Part of a small language model's weights: rotary positions, 224M tokens.
Each number is 50 + 15 x the weight over its row's rms, rounded and kept within 0 to 99. Layers, rows and columns count from 0. The size before them is the row's rms in percent of the matrix's.

# up: layer 15 MLP up, 512x128, rms 0.294, rows 104-130, columns 0-127
# down: layer 15 MLP down (transposed), 512x128, rms 0.131, rows 104-130, columns 0-127
up104 100:30 34 35 72 50 62 76 21 68 46 53 64 91 68 39 47 53 57 71 37 40 39 43 53 53 47 50 66 61 34 61 44 23 31 39 53 49 42 28 64 42 63 31 48 31 48 65 33 71 61 51 50 34 84 53 32 50 34 66 33 38 58 66 29 43 69 51 45 61 52 33 50 59 73 52 54 29 46 66 73 61 76 29 48 66 43 80 53 32 45 46 43 39 52 35 16 48 35 33 28 60 88 73 57 67 39 66 39 36 44 53 57 50 56 68 48 46 66 52 58 54 42 73 61 72 43 75 37
down104 106:58 68 21 50 39 21 47 63 32 51 27 20 10 48 40 71 62 21 54 76 52 80 55 71 64 62 35 36 64 60 63 58 42 33 71 40 70 51 47 49 43 45 59 41 64 56 45 79 38 44 49 67 30 44 54 52 62 63 49 58 46 24 34 38 49 47 51 20 44 45 49 48 65 57 52 66 52 64 38 47 40 67 35 31 34 84 52 64 39 35 62 51 56 55 60 36 40 61 53 62 18 17 39 67 74 54 46 73 64 53 50 54 49 57 36 70 61 75 52 39 79 39 52 36 27 44 37 60
up105 099:55 54 74 33 27 30 84 46 46 32 52 60 55 24 48 39 45 79 53 51 45 61 65 42 77 27 53 64 27 40 44 46 51 90 51 44 55 42 48 20 30 55 61 49 55 36 50 47 77 38 48 45 38 63 64 54 34 37 48 35 56 58 27 37 65 52 54 25 54 35 64 63 36 56 48 42 50 47 13 75 40 56 73 30 67 42 36 47 64 44 65 57 53 55 42 34 67 39 73 53 32 72 46 48 55 84 55 86 60 52 56 46 53 52 72 57 31 36 36 57 65 51 15 41 41 56 27 73
down105 101:62 56 72 60 79 78 75 53 16 62 69 62 43 48 53 42 32 59 53 64 30 43 59 87 43 43 54 44 64 61 42 45 44 37 52 30 62 46 59 45 72 37 61 48 23 75 48 62 44 37 55 42 37 56 39 20 65 43 36 29 38 39 56 59 66 47 43 50 67 32 64 38 51 30 27 24 61 64 58 46 50 42 32 54 50 43 37 52 32 33 55 26 21 87 53 35 40 57 79 61 48 75 36 47 44 65 30 57 75 26 58 61 64 27 59 52 41 58 53 64 74 49 52 33 54 58 18 57
up106 097:56 58 39 73 75 37 38 43 45 15 52 49 49 38 24 55 70 54 44 62 20 49 68 41 50 50 35 55 50 50 53 41 46 53 50 19 50 66 31 59 54 57 41 62 66 71 46 53 66 59 24 55 56 64 40 80 35 59 31 45 53 39 54 34 49 49 54 57 37 45 20 90 50 39 65 66 67 59 64 79 52 51 24 45 55 19 38 59 39 77 58 54 46 33 53 42 80 65 61 49 57 74 51 52 39 48 47 44 62 50 55 99 18 53 87 43 52 31 57 37 32 46 34 35 37 55 46 41
down106 107:65 50 83 70 37 55 19 49 70 69 53 62 56 41 53 23 43 42 57 48 85 64 57 74 19 62 33 36 46 47 60 28 40 34 65 43 56 57 33 39 51 34 34 43 43 60 45 38 51 67 53 64 39 55 78 70 61 52 46 61 51 56 39 50 45 47 31 58 51 39 36 77 31 55 49 63 45 57 13 39 50 55 43 82 43 64 27 23 67 53 49 84 70 74 47 52 52 18 60 39 53 50 63 53 53 30 49 25 45 50 46 66 69 72 46 50 47 58 39 56 54 35 40 42 47 60 01 53
up107 096:67 72 30 50 63 86 46 48 70 56 47 50 49 26 41 54 60 53 51 30 41 64 45 52 49 54 29 32 41 33 45 32 52 40 49 49 45 32 39 32 42 47 82 69 63 48 48 68 78 40 52 56 40 53 41 68 46 04 19 46 47 80 40 57 23 42 68 49 73 24 74 70 62 67 49 57 78 44 46 42 32 54 42 41 54 46 67 25 65 32 43 60 37 88 47 39 24 47 75 39 66 37 50 43 53 56 28 47 19 63 34 62 50 67 54 34 48 39 62 43 29 56 33 48 45 44 52 57
down107 098:32 57 56 50 55 63 60 62 51 57 70 37 57 49 50 22 61 48 32 69 43 77 37 50 33 49 51 54 50 35 53 70 28 38 64 47 21 30 58 60 25 54 48 58 32 85 66 27 45 46 51 72 63 44 44 64 17 51 34 48 39 47 57 69 55 50 53 45 39 59 60 49 61 52 70 20 45 38 51 66 22 51 36 32 63 26 66 66 51 40 64 57 35 71 71 47 30 52 59 50 17 66 35 30 52 28 49 43 59 55 73 61 26 59 59 77 53 15 48 68 35 68 60 85 60 30 66 59
up108 086:19 56 36 71 45 44 24 52 55 64 75 23 82 52 64 55 76 58 72 47 68 32 18 48 58 54 60 16 57 68 40 12 50 53 45 57 30 78 71 48 26 47 61 95 71 47 54 51 18 49 61 50 52 33 28 36 41 48 49 56 55 42 36 42 40 42 57 52 17 51 34 67 61 33 39 48 31 38 51 51 62 53 42 50 51 60 53 43 40 49 63 52 35 48 35 37 74 32 37 48 40 67 66 63 46 56 45 41 69 56 65 71 70 38 25 53 59 50 68 49 61 44 56 41 68 40 34 44
down108 084:63 53 26 52 30 49 77 41 19 53 66 38 39 41 69 17 39 60 68 48 51 61 68 44 37 39 64 59 37 53 82 60 57 56 40 41 60 25 24 38 62 54 60 33 45 40 36 80 83 28 48 54 78 52 48 32 80 45 56 41 60 59 59 54 71 45 55 70 67 34 65 48 56 74 52 60 73 23 62 52 60 66 72 36 64 48 82 16 50 37 50 24 33 68 46 48 57 36 37 53 56 49 43 34 31 43 54 61 24 53 59 26 54 38 55 52 63 46 49 38 51 53 31 56 23 40 38 59
up109 121:63 76 32 60 65 43 77 53 52 65 58 53 31 72 74 39 50 42 34 43 58 65 51 45 32 45 70 45 51 53 37 86 73 35 60 65 54 45 54 34 19 63 47 71 59 37 27 47 42 43 75 44 42 50 39 18 62 38 34 33 56 32 50 95 44 49 46 65 41 35 56 50 46 50 76 05 60 51 60 66 43 53 59 47 48 54 44 55 41 43 39 68 40 54 46 25 27 53 74 35 47 59 61 75 51 50 26 42 59 64 57 26 40 16 40 64 80 43 49 69 54 59 34 64 50 49 63 37
down109 119:46 36 57 37 41 60 50 55 83 64 33 71 49 50 31 44 59 52 58 59 48 26 51 54 33 72 50 53 47 49 48 57 55 43 52 73 40 51 15 50 38 52 42 42 69 36 76 58 63 64 23 78 52 19 68 34 37 51 39 37 53 77 30 28 44 51 36 40 82 34 54 58 48 63 31 58 35 36 20 59 81 67 67 71 53 72 58 48 62 79 59 42 67 76 56 69 42 42 34 55 14 38 31 59 42 39 52 50 62 37 33 50 53 75 35 53 34 52 40 57 43 20 35 38 66 68 53 60
up110 088:62 58 65 54 79 53 45 52 69 54 27 56 33 32 59 52 57 47 60 15 38 53 21 42 54 47 35 39 31 60 61 54 47 53 43 40 35 66 58 33 24 51 35 52 52 22 57 56 45 30 37 39 61 70 65 27 85 59 43 67 61 67 39 31 50 39 76 67 36 59 65 76 57 62 68 28 58 38 43 30 69 42 45 53 26 39 40 62 79 44 61 63 45 70 57 24 67 48 74 50 72 39 17 38 64 24 38 56 52 48 44 50 34 69 73 47 47 25 34 66 28 24 48 56 56 52 46 51
down110 090:58 47 57 41 43 30 56 68 61 37 63 51 48 24 36 44 22 41 60 51 85 53 75 53 65 27 68 43 41 53 47 51 47 58 33 54 27 65 65 27 42 60 60 41 67 45 40 66 35 44 47 30 86 93 58 40 33 65 39 60 55 45 44 40 34 37 55 43 43 26 49 25 67 43 59 75 41 38 58 54 26 46 61 47 50 75 36 34 65 45 57 68 52 33 74 71 55 89 54 46 56 46 52 37 55 65 68 58 28 27 42 60 38 65 63 45 03 46 41 48 44 64 66 63 29 53 38 55
up111 097:42 52 72 51 47 35 64 51 51 30 36 45 45 64 36 51 40 62 35 29 72 29 62 71 41 76 54 31 50 55 60 65 41 23 58 63 53 34 12 47 27 53 45 45 40 53 68 42 67 44 34 51 20 50 46 68 53 42 41 46 36 80 52 30 39 75 60 49 57 50 45 47 51 64 37 40 41 33 73 66 81 59 48 36 56 41 18 45 66 29 39 41 54 75 51 56 73 22 46 25 25 57 40 92 76 51 40 27 64 60 62 60 36 35 82 52 58 48 58 46 59 50 38 34 58 23 40 55
down111 100:49 26 57 45 54 79 44 48 39 61 67 53 55 51 64 53 62 78 69 51 48 93 15 28 70 63 55 62 52 61 47 37 36 45 51 35 55 65 64 21 43 47 44 58 50 47 29 36 50 51 59 67 45 50 61 48 38 40 44 58 63 25 58 65 60 36 50 41 28 59 15 52 52 81 47 44 57 75 48 32 41 58 50 56 37 40 56 58 43 71 67 36 31 33 71 31 30 81 41 64 84 40 59 35 34 58 47 77 39 59 39 47 58 59 22 19 38 45 41 41 54 38 64 52 20 47 80 51
up112 067:19 66 55 49 64 42 36 62 50 60 16 43 68 38 63 41 29 58 43 54 60 17 62 57 66 37 61 62 33 57 48 36 39 70 50 62 57 80 56 33 37 46 39 53 49 54 54 54 35 47 30 66 39 40 47 25 63 57 21 63 41 31 31 72 58 36 63 63 45 29 31 60 61 36 42 26 45 44 32 50 47 45 48 69 64 18 39 28 55 47 43 40 46 42 34 72 60 51 57 39 74 77 56 38 48 36 51 66 55 64 41 49 68 38 55 67 75 31 65 73 42 87 62 48 80 60 86 54
down112 063:56 55 42 37 43 46 48 53 42 58 45 37 49 49 33 55 39 56 52 57 46 50 39 73 62 57 30 43 22 40 45 52 73 40 54 33 55 47 68 81 66 44 45 35 60 17 55 25 17 65 65 52 67 60 34 38 36 34 51 65 57 72 43 67 47 47 76 77 55 59 51 40 54 44 73 31 71 53 39 01 22 49 66 48 43 60 38 27 45 26 60 68 39 52 68 47 50 56 60 77 44 83 49 33 59 47 45 67 45 60 73 68 56 00 62 63 43 50 45 47 55 44 48 76 56 39 64 41
up113 086:51 45 20 33 56 63 73 51 62 46 26 55 63 42 43 60 72 61 45 44 61 53 35 52 22 37 81 51 50 71 43 12 36 64 57 60 69 28 23 50 46 50 56 59 54 23 56 67 57 23 49 55 67 56 85 43 53 46 52 30 59 36 12 61 37 62 86 36 52 68 51 44 43 33 56 32 58 77 52 60 73 67 43 58 45 39 36 73 79 65 66 34 47 32 52 31 33 27 51 60 56 49 40 75 54 44 40 38 68 44 41 72 76 32 39 41 65 50 67 40 62 48 56 58 45 41 58 49
down113 091:44 79 92 63 56 31 66 33 68 48 46 59 47 52 25 42 63 61 52 52 60 54 62 37 48 34 45 66 47 32 49 43 57 37 30 45 47 54 63 99 66 61 20 74 65 49 35 65 48 47 65 69 43 56 57 61 49 56 73 68 58 52 26 19 45 53 34 80 52 60 30 44 65 57 60 32 77 29 35 53 38 44 51 41 63 29 61 47 44 29 43 45 33 45 47 48 45 63 63 48 29 24 59 40 53 51 45 33 33 46 49 45 58 27 74 70 10 47 49 66 48 30 44 61 55 58 42 41
up114 095:57 60 36 63 64 54 64 63 33 68 48 60 47 34 40 58 85 68 20 43 25 38 54 37 59 39 58 49 36 41 33 34 66 82 82 41 59 55 58 50 41 36 42 53 37 65 52 56 65 60 32 52 52 49 19 63 34 80 67 40 72 25 64 34 48 31 58 40 45 39 55 40 47 52 62 38 80 33 52 29 49 41 56 65 52 89 66 42 53 61 34 52 48 32 64 48 34 11 62 66 62 65 43 45 45 44 34 50 54 35 36 43 53 76 43 81 44 34 32 69 46 69 39 79 63 51 41 35
down114 092:61 63 65 21 43 65 52 12 68 43 27 66 46 52 66 61 45 66 65 52 65 81 38 50 62 24 18 44 32 53 29 29 30 61 62 57 47 62 49 49 32 44 44 57 11 50 68 47 34 31 57 77 67 72 53 61 62 84 37 61 28 40 57 42 51 65 27 31 34 54 26 61 52 40 41 44 52 55 52 72 51 41 53 30 33 68 48 38 26 71 68 78 45 62 50 34 53 63 35 35 70 49 46 70 32 30 30 53 45 49 37 50 54 50 55 50 63 60 43 60 51 56 37 38 51 62 79 71
up115 106:35 49 74 64 59 37 64 50 30 35 49 51 50 33 26 28 30 74 37 58 49 37 63 38 74 54 82 59 80 51 53 62 51 54 00 69 70 50 49 39 53 69 35 76 58 58 65 56 67 59 44 25 36 49 56 53 74 36 30 27 35 39 45 44 57 46 48 38 63 72 59 59 41 49 61 52 63 40 35 60 45 31 37 21 44 56 64 60 59 21 62 45 68 28 38 68 53 16 26 62 53 76 58 38 43 36 48 52 51 50 35 76 56 59 60 36 66 41 78 68 51 59 51 52 58 56 40 53
down115 108:59 52 99 52 68 42 38 48 78 73 47 68 42 34 79 48 63 57 50 66 48 65 18 54 32 54 47 32 59 76 46 63 62 46 72 44 59 56 25 42 34 48 61 32 47 50 55 49 30 48 56 68 59 35 41 57 22 62 57 41 52 43 55 39 51 40 81 40 51 49 59 63 55 36 49 35 35 30 59 71 62 50 42 61 39 64 44 45 46 62 74 56 57 56 49 21 43 36 19 59 59 55 53 29 28 72 30 52 55 43 51 51 34 57 55 65 50 58 31 52 58 54 66 09 19 36 22 49
up116 090:39 55 46 54 60 81 57 52 31 52 38 45 61 66 45 36 39 47 46 42 31 39 31 62 51 63 70 89 50 19 67 46 64 36 29 45 70 79 48 47 54 38 28 49 23 30 35 84 70 58 36 28 45 66 56 15 61 48 37 24 54 55 49 55 43 61 75 54 44 36 42 46 71 32 56 44 56 48 38 55 60 41 44 39 37 56 63 53 58 54 60 55 65 62 35 57 41 35 57 49 37 50 15 45 56 63 62 27 41 92 60 29 35 34 50 36 59 62 32 27 37 46 72 41 79 77 59 43
down116 093:68 42 41 36 42 57 62 44 77 30 49 58 45 28 62 51 52 38 53 65 69 54 60 39 47 61 47 49 63 56 57 39 55 33 32 87 47 34 06 33 54 42 46 61 50 65 64 51 49 48 49 31 48 57 63 50 53 72 62 63 57 79 52 47 53 61 36 41 54 61 63 43 60 34 47 35 35 54 92 45 77 29 74 46 56 43 48 12 54 38 59 78 36 97 58 51 36 54 40 31 56 58 46 28 41 48 30 67 41 58 77 43 46 48 39 37 76 47 31 62 47 63 42 39 21 21 33 39
up117 088:73 49 39 68 49 38 28 46 59 85 37 70 40 52 56 71 45 48 70 43 48 34 46 44 82 21 39 27 49 49 48 58 73 36 51 41 62 65 64 35 48 92 73 64 59 63 53 54 32 62 40 47 50 66 55 43 32 62 66 48 11 47 60 27 36 50 64 69 41 15 65 62 43 50 54 53 50 45 63 58 56 35 53 79 44 68 62 44 57 36 59 52 49 18 49 67 36 53 57 66 43 60 81 60 53 50 36 37 50 54 10 62 60 51 31 79 28 50 55 70 30 68 56 53 64 42 57 52
down117 082:47 24 45 56 48 56 63 47 56 95 51 30 63 29 37 57 45 52 59 30 42 54 73 32 38 62 65 47 53 56 44 39 41 49 46 63 38 48 95 67 29 46 47 39 69 33 39 43 42 70 54 48 65 69 51 08 49 54 42 40 37 63 67 51 33 50 42 79 74 68 50 69 62 28 31 45 41 51 53 65 45 25 37 50 43 49 58 53 29 56 65 85 56 35 79 58 58 58 48 41 84 64 39 37 67 63 36 56 17 66 54 31 46 31 22 53 54 43 46 44 42 73 32 43 49 64 51 41
up118 119:52 27 74 48 35 21 54 46 72 63 54 52 29 40 63 59 44 51 80 56 62 45 57 55 49 29 49 45 63 24 56 34 71 50 27 46 43 30 32 51 38 43 51 53 43 53 54 40 67 71 24 70 55 35 57 48 56 34 69 27 64 14 25 63 50 58 75 55 60 68 38 44 33 38 46 39 60 78 78 40 55 66 70 61 45 48 58 55 60 23 54 69 66 34 45 57 53 16 58 40 45 34 58 26 50 29 82 75 40 73 48 55 44 66 37 51 57 48 38 53 50 84 47 37 24 32 64 61
down118 124:54 35 99 66 45 53 15 25 42 50 35 46 58 44 59 61 30 43 35 41 55 65 39 43 67 52 48 47 67 67 62 34 40 51 44 62 85 54 64 67 66 64 15 35 38 71 62 52 34 46 60 49 55 78 42 43 83 31 44 78 39 45 66 45 46 59 46 62 50 38 33 51 64 24 47 50 37 44 48 41 27 44 58 47 24 65 53 45 73 53 41 43 53 97 39 52 43 44 59 47 39 68 49 59 50 36 22 32 67 45 52 33 28 51 66 39 37 56 71 49 39 56 55 45 56 66 42 40
up119 088:69 61 60 87 48 32 47 71 46 42 68 50 51 38 41 44 52 73 64 32 46 44 46 27 33 57 78 65 58 45 63 22 53 58 50 63 70 39 42 46 70 36 51 39 70 50 72 34 40 55 27 48 60 51 42 25 61 51 68 36 58 60 34 59 36 41 22 75 47 67 38 61 50 77 43 42 52 78 37 80 46 39 56 39 59 65 43 47 60 58 59 44 52 38 70 39 50 75 30 63 48 60 45 59 60 47 43 40 25 65 77 36 56 76 23 55 21 71 42 74 62 29 18 22 41 42 34 49
down119 090:32 42 40 00 65 50 46 38 37 44 42 53 39 84 48 54 51 46 63 56 59 47 43 50 63 68 34 52 50 43 62 51 71 42 60 57 38 50 14 56 59 68 43 48 69 40 56 68 54 74 50 32 22 61 26 53 53 51 62 70 58 51 73 60 57 51 55 64 54 20 63 57 55 50 53 48 49 33 56 92 59 36 62 38 63 39 19 79 43 47 50 36 31 31 42 45 45 36 61 18 42 59 57 72 31 41 60 55 66 38 25 79 52 40 47 69 42 39 40 39 26 37 79 57 60 57 64 54
up120 117:31 56 49 53 52 43 73 36 37 56 47 54 60 25 54 47 48 50 27 50 08 67 31 43 55 71 49 43 64 43 57 26 52 42 61 51 37 34 57 50 52 62 45 25 35 15 59 38 52 49 75 52 64 38 48 70 74 56 73 36 36 26 64 40 53 31 41 32 63 49 54 59 48 51 63 30 75 74 67 41 37 31 53 58 66 63 40 49 68 42 43 18 78 53 75 52 39 56 63 36 28 76 71 83 41 40 57 68 42 62 62 57 52 52 62 45 50 60 54 63 59 64 39 19 53 60 09 70
down120 115:68 52 19 68 57 48 24 22 66 38 40 45 35 80 53 45 67 56 43 46 53 68 61 38 32 32 58 50 61 55 55 41 58 40 63 26 50 55 38 44 61 46 41 66 37 69 62 55 51 52 40 31 47 61 63 59 58 59 38 49 61 63 38 54 47 61 22 55 50 50 67 68 46 67 36 57 57 49 34 60 64 62 81 58 25 47 63 56 48 49 51 00 35 49 16 49 66 64 76 28 71 33 44 45 44 64 39 47 52 60 45 42 47 59 51 36 57 52 70 56 41 52 49 65 72 49 00 50
up121 103:72 44 41 45 22 59 46 28 59 66 47 48 05 55 72 30 38 53 42 66 43 41 31 81 44 39 43 50 34 56 70 66 56 45 56 81 47 38 63 75 58 32 45 31 49 30 67 63 41 27 57 51 53 62 40 45 29 38 41 34 40 66 52 50 26 58 75 40 56 63 32 56 31 54 26 34 64 36 43 71 30 45 64 29 34 56 40 61 46 31 62 73 74 25 64 54 79 50 56 53 50 47 64 44 46 59 51 65 81 76 38 69 29 52 43 50 51 46 79 63 56 62 73 35 42 62 44 37
down121 112:50 38 30 40 57 41 14 41 44 63 49 73 52 46 43 59 38 83 69 28 52 39 44 48 56 88 24 40 37 30 40 71 53 46 48 48 36 47 53 50 44 82 46 66 49 71 59 35 22 45 61 45 56 54 57 61 67 44 66 29 40 28 68 14 72 38 71 53 63 57 46 25 25 47 49 51 31 53 81 65 55 68 40 38 51 12 58 44 61 70 48 89 43 64 72 39 40 38 48 53 42 48 55 65 34 50 39 46 82 70 50 74 57 39 65 43 51 43 55 40 52 32 52 48 46 49 62 37
up122 094:34 83 66 24 49 45 45 63 51 43 50 52 63 56 63 35 47 48 41 56 57 43 44 44 65 55 56 44 26 57 80 44 45 21 41 44 49 52 52 38 39 74 77 63 28 57 49 55 50 66 65 63 35 53 60 37 28 54 48 56 79 40 33 44 75 46 52 46 64 43 16 45 27 51 68 56 45 55 57 24 45 69 41 64 38 30 22 32 34 49 73 57 75 45 31 59 26 64 72 32 56 60 60 24 47 86 37 39 52 71 72 28 48 37 41 46 64 70 56 41 39 96 44 50 36 43 55 42
down122 090:34 45 42 43 64 52 30 49 35 76 66 52 39 55 69 52 63 57 60 55 26 69 43 54 33 53 65 51 61 37 20 41 36 44 53 48 43 45 45 75 66 42 39 66 75 48 71 74 63 65 62 31 65 50 33 56 36 44 35 29 65 72 46 30 57 23 51 36 32 55 58 58 51 37 38 47 64 36 38 71 23 49 40 79 71 34 60 70 38 29 40 47 57 99 46 30 71 34 32 51 34 49 52 43 50 46 53 74 55 60 37 78 67 31 42 45 42 47 57 24 55 38 58 61 66 54 33 27
up123 105:41 47 08 47 33 37 35 09 68 58 49 42 32 41 38 63 44 64 49 16 61 57 48 55 49 51 53 44 61 69 45 52 58 43 36 37 30 37 60 62 55 61 59 31 34 45 86 71 32 61 44 61 92 64 25 71 59 36 45 41 53 56 51 47 55 15 49 26 30 43 36 53 41 40 67 28 66 44 31 83 54 45 48 39 59 46 41 29 64 70 75 74 70 42 61 45 61 62 38 64 43 46 67 68 54 47 64 55 65 62 43 65 50 58 49 57 58 40 52 40 29 73 59 34 51 27 30 48
down123 107:58 48 25 64 30 43 65 61 60 57 24 48 51 61 82 58 70 44 43 44 65 52 40 43 53 52 41 39 34 34 19 41 62 31 50 97 60 75 13 49 46 45 45 75 67 32 45 56 49 58 66 45 49 35 62 59 59 25 64 49 55 52 40 37 25 54 35 51 47 40 31 22 62 33 33 47 56 64 66 44 54 48 73 46 41 40 44 53 28 64 62 68 56 80 61 41 39 45 36 78 65 63 46 21 23 44 40 66 76 46 73 73 70 52 55 55 33 42 63 27 49 40 50 68 59 55 28 50
up124 117:51 60 74 32 30 67 15 29 45 32 59 49 38 66 72 59 35 71 52 69 43 41 31 59 45 59 91 36 49 58 41 51 47 46 28 16 40 41 51 80 58 39 68 58 69 32 64 49 59 53 35 73 22 70 73 64 23 39 50 45 86 43 75 54 36 37 55 37 54 37 62 30 49 64 50 62 35 25 71 41 51 20 50 47 55 36 48 49 57 33 58 46 34 47 36 41 57 42 57 52 54 23 67 43 38 55 55 38 42 68 68 63 55 23 66 48 59 57 73 56 48 53 81 45 53 56 41 58
down124 114:46 73 78 65 77 56 30 52 64 31 66 58 56 57 42 43 38 46 43 39 56 38 61 85 45 53 36 74 44 30 43 57 58 51 37 25 30 46 29 60 40 58 39 50 77 89 56 64 46 64 15 42 66 53 36 59 44 49 50 32 27 35 35 69 60 46 36 52 47 70 54 58 67 83 29 36 50 39 41 65 50 66 40 51 37 56 46 53 63 25 50 33 50 65 42 49 42 73 21 64 66 03 45 30 52 59 59 43 48 50 30 55 59 70 33 41 36 69 68 69 53 51 78 39 49 50 46 41
up125 080:51 47 63 65 38 53 63 41 52 67 42 50 33 50 90 36 21 50 42 46 70 27 80 58 41 42 77 62 70 55 37 46 82 30 58 55 44 71 58 53 41 48 72 46 38 48 32 59 56 62 45 11 45 14 74 58 62 48 52 23 67 61 64 51 36 51 34 43 69 68 43 67 38 51 57 51 69 52 54 13 50 53 52 59 71 51 37 40 77 55 45 86 70 40 33 38 49 37 61 38 38 66 45 32 51 32 63 72 69 39 54 46 44 46 40 25 45 53 58 70 53 39 51 33 52 76 35 61
down125 082:44 31 41 52 63 68 38 45 58 36 50 79 47 66 46 55 55 33 49 34 88 52 62 59 24 58 56 39 49 21 49 43 75 87 27 54 46 49 66 28 58 25 59 55 56 50 45 51 47 77 25 50 24 40 54 37 52 54 45 60 31 56 52 58 54 36 74 41 65 25 66 49 26 20 56 65 86 32 43 47 41 66 47 52 73 12 26 44 63 70 56 57 65 36 50 49 33 45 56 56 49 45 57 52 72 95 51 40 59 22 70 35 60 47 48 44 34 48 58 59 46 42 58 50 46 51 36 65
up126 104:63 39 46 67 40 70 59 47 48 43 53 26 50 40 88 53 43 40 34 47 59 52 59 27 51 00 65 27 66 45 45 48 52 48 13 62 45 50 32 41 50 56 34 81 72 64 59 40 61 68 59 44 35 35 42 32 39 72 56 53 54 52 37 45 48 59 39 47 50 55 35 39 57 64 53 59 55 55 47 52 74 45 45 46 32 52 49 47 51 49 79 67 29 27 72 33 71 43 38 62 59 65 69 69 18 54 55 31 50 77 65 37 38 67 53 38 58 18 59 35 73 57 45 47 40 67 22 43
down126 098:40 44 52 29 39 17 71 60 27 66 64 43 07 51 27 67 47 57 42 68 34 53 42 49 39 45 36 44 31 71 46 52 72 48 40 73 43 71 37 38 53 48 60 71 56 45 51 65 55 28 50 77 40 48 73 21 59 52 62 53 58 73 68 64 67 66 62 57 34 58 64 77 65 52 31 31 38 39 28 51 31 48 63 55 35 67 44 59 24 32 68 51 41 40 59 45 70 60 47 70 63 33 21 44 52 62 67 49 41 44 65 52 03 55 53 50 49 50 45 44 63 53 54 58 68 62 15 42
up127 099:63 66 45 53 42 42 64 52 43 50 67 25 43 51 62 60 53 51 92 37 50 67 48 46 45 31 37 49 83 63 46 33 42 14 49 58 54 59 64 69 42 63 47 40 67 42 35 08 50 47 52 52 43 36 69 40 39 59 56 36 55 39 43 42 34 39 41 55 59 64 45 49 44 71 64 55 69 58 49 25 30 41 36 47 52 49 77 41 59 81 55 54 37 15 65 46 56 52 51 56 59 63 54 83 56 73 25 35 55 27 70 92 22 61 80 49 43 38 42 43 59 53 26 30 47 26 60 53
down127 104:51 76 19 28 60 57 53 53 48 44 22 73 64 43 60 57 75 57 63 39 52 32 55 68 54 89 63 70 32 39 43 38 58 47 57 26 67 56 48 57 56 62 50 44 64 74 65 78 53 43 56 45 30 54 64 54 33 65 47 81 63 46 38 30 40 28 46 44 24 57 23 59 45 38 62 54 44 56 29 61 54 43 72 54 20 47 66 46 44 46 59 43 36 52 78 37 29 61 10 43 42 40 51 31 61 61 68 33 73 45 62 36 73 36 54 72 52 52 49 22 36 52 13 47 51 51 57 59
up128 085:44 70 23 52 55 32 59 26 51 53 59 75 51 55 61 43 62 29 56 48 14 61 22 68 48 38 71 40 77 24 48 55 46 51 70 56 63 52 62 46 56 41 93 69 56 64 92 56 58 71 53 76 44 38 52 62 49 42 45 38 51 76 25 47 05 71 31 45 47 40 51 50 51 49 45 53 39 74 58 45 62 74 34 56 21 33 55 31 56 42 55 36 54 44 79 51 54 54 31 51 68 44 51 53 39 48 45 55 35 48 33 69 52 45 34 39 71 45 83 50 59 59 36 33 50 33 44 43
down128 083:34 82 35 85 46 45 36 47 63 43 67 39 43 59 36 40 48 50 27 54 72 42 63 64 63 48 53 37 33 49 55 40 48 40 39 23 24 25 71 54 46 52 36 46 77 67 65 55 22 67 89 49 61 55 53 29 46 26 53 65 58 71 98 48 75 71 42 49 55 45 52 40 55 44 55 55 54 52 82 37 60 46 53 35 52 66 62 51 38 60 31 30 57 46 65 36 44 53 26 54 54 86 40 59 29 48 40 23 61 42 45 62 14 42 47 48 37 53 44 54 43 71 58 63 42 42 34 38
up129 088:82 67 63 35 78 47 62 45 73 67 57 64 51 40 35 62 32 43 43 63 35 64 44 72 51 28 51 50 53 55 41 66 46 18 54 40 44 28 72 44 63 60 41 30 70 65 62 45 53 54 54 54 65 53 65 55 44 58 48 19 64 35 48 58 58 31 77 71 45 55 54 31 34 39 53 58 38 53 33 73 58 41 65 42 32 33 35 52 32 15 35 44 77 48 29 69 37 42 67 35 43 35 58 91 42 37 36 38 50 54 48 32 81 36 38 72 41 66 37 82 42 60 56 46 56 49 77 31
down129 092:47 49 93 69 24 40 48 42 82 31 63 29 71 54 37 56 58 31 60 50 33 56 42 55 41 27 50 70 52 42 55 36 31 62 36 60 41 34 96 69 33 56 69 56 57 35 68 28 52 36 86 51 42 53 44 53 46 69 45 71 52 46 45 55 30 54 17 55 52 66 55 54 55 67 59 51 68 42 51 34 64 34 34 60 36 59 62 63 38 66 70 67 30 31 71 36 39 42 48 37 46 36 52 50 58 42 71 50 32 68 42 63 30 63 38 71 46 45 39 25 76 28 40 55 43 23 58 41
up130 105:55 47 65 31 60 48 39 69 62 65 21 35 47 70 27 30 57 65 55 78 38 83 27 46 41 53 75 16 56 38 59 52 66 34 84 64 34 60 37 36 59 45 53 42 58 42 25 30 46 53 43 71 45 36 53 62 42 25 44 67 41 55 43 46 46 51 53 78 29 31 40 55 35 45 36 59 58 49 50 39 21 58 39 42 61 57 54 41 72 46 73 38 60 34 54 49 57 49 27 80 66 54 57 89 36 48 54 57 62 52 43 43 18 66 69 46 72 47 34 49 46 75 57 52 53 22 79 48
down130 109:71 53 19 44 50 45 31 84 43 45 40 61 71 40 69 59 25 50 42 42 63 58 57 49 81 33 54 69 59 51 58 52 51 32 74 47 40 72 50 71 48 73 67 38 56 51 23 67 31 46 59 65 71 50 75 46 49 33 38 49 34 25 53 16 49 42 51 43 37 66 49 61 40 40 08 44 54 27 45 47 46 61 67 41 56 68 57 50 50 29 52 86 54 69 53 43 75 55 54 39 34 45 51 71 52 65 49 52 18 25 58 32 52 57 47 39 47 53 55 61 41 23 36 75 60 23 40 74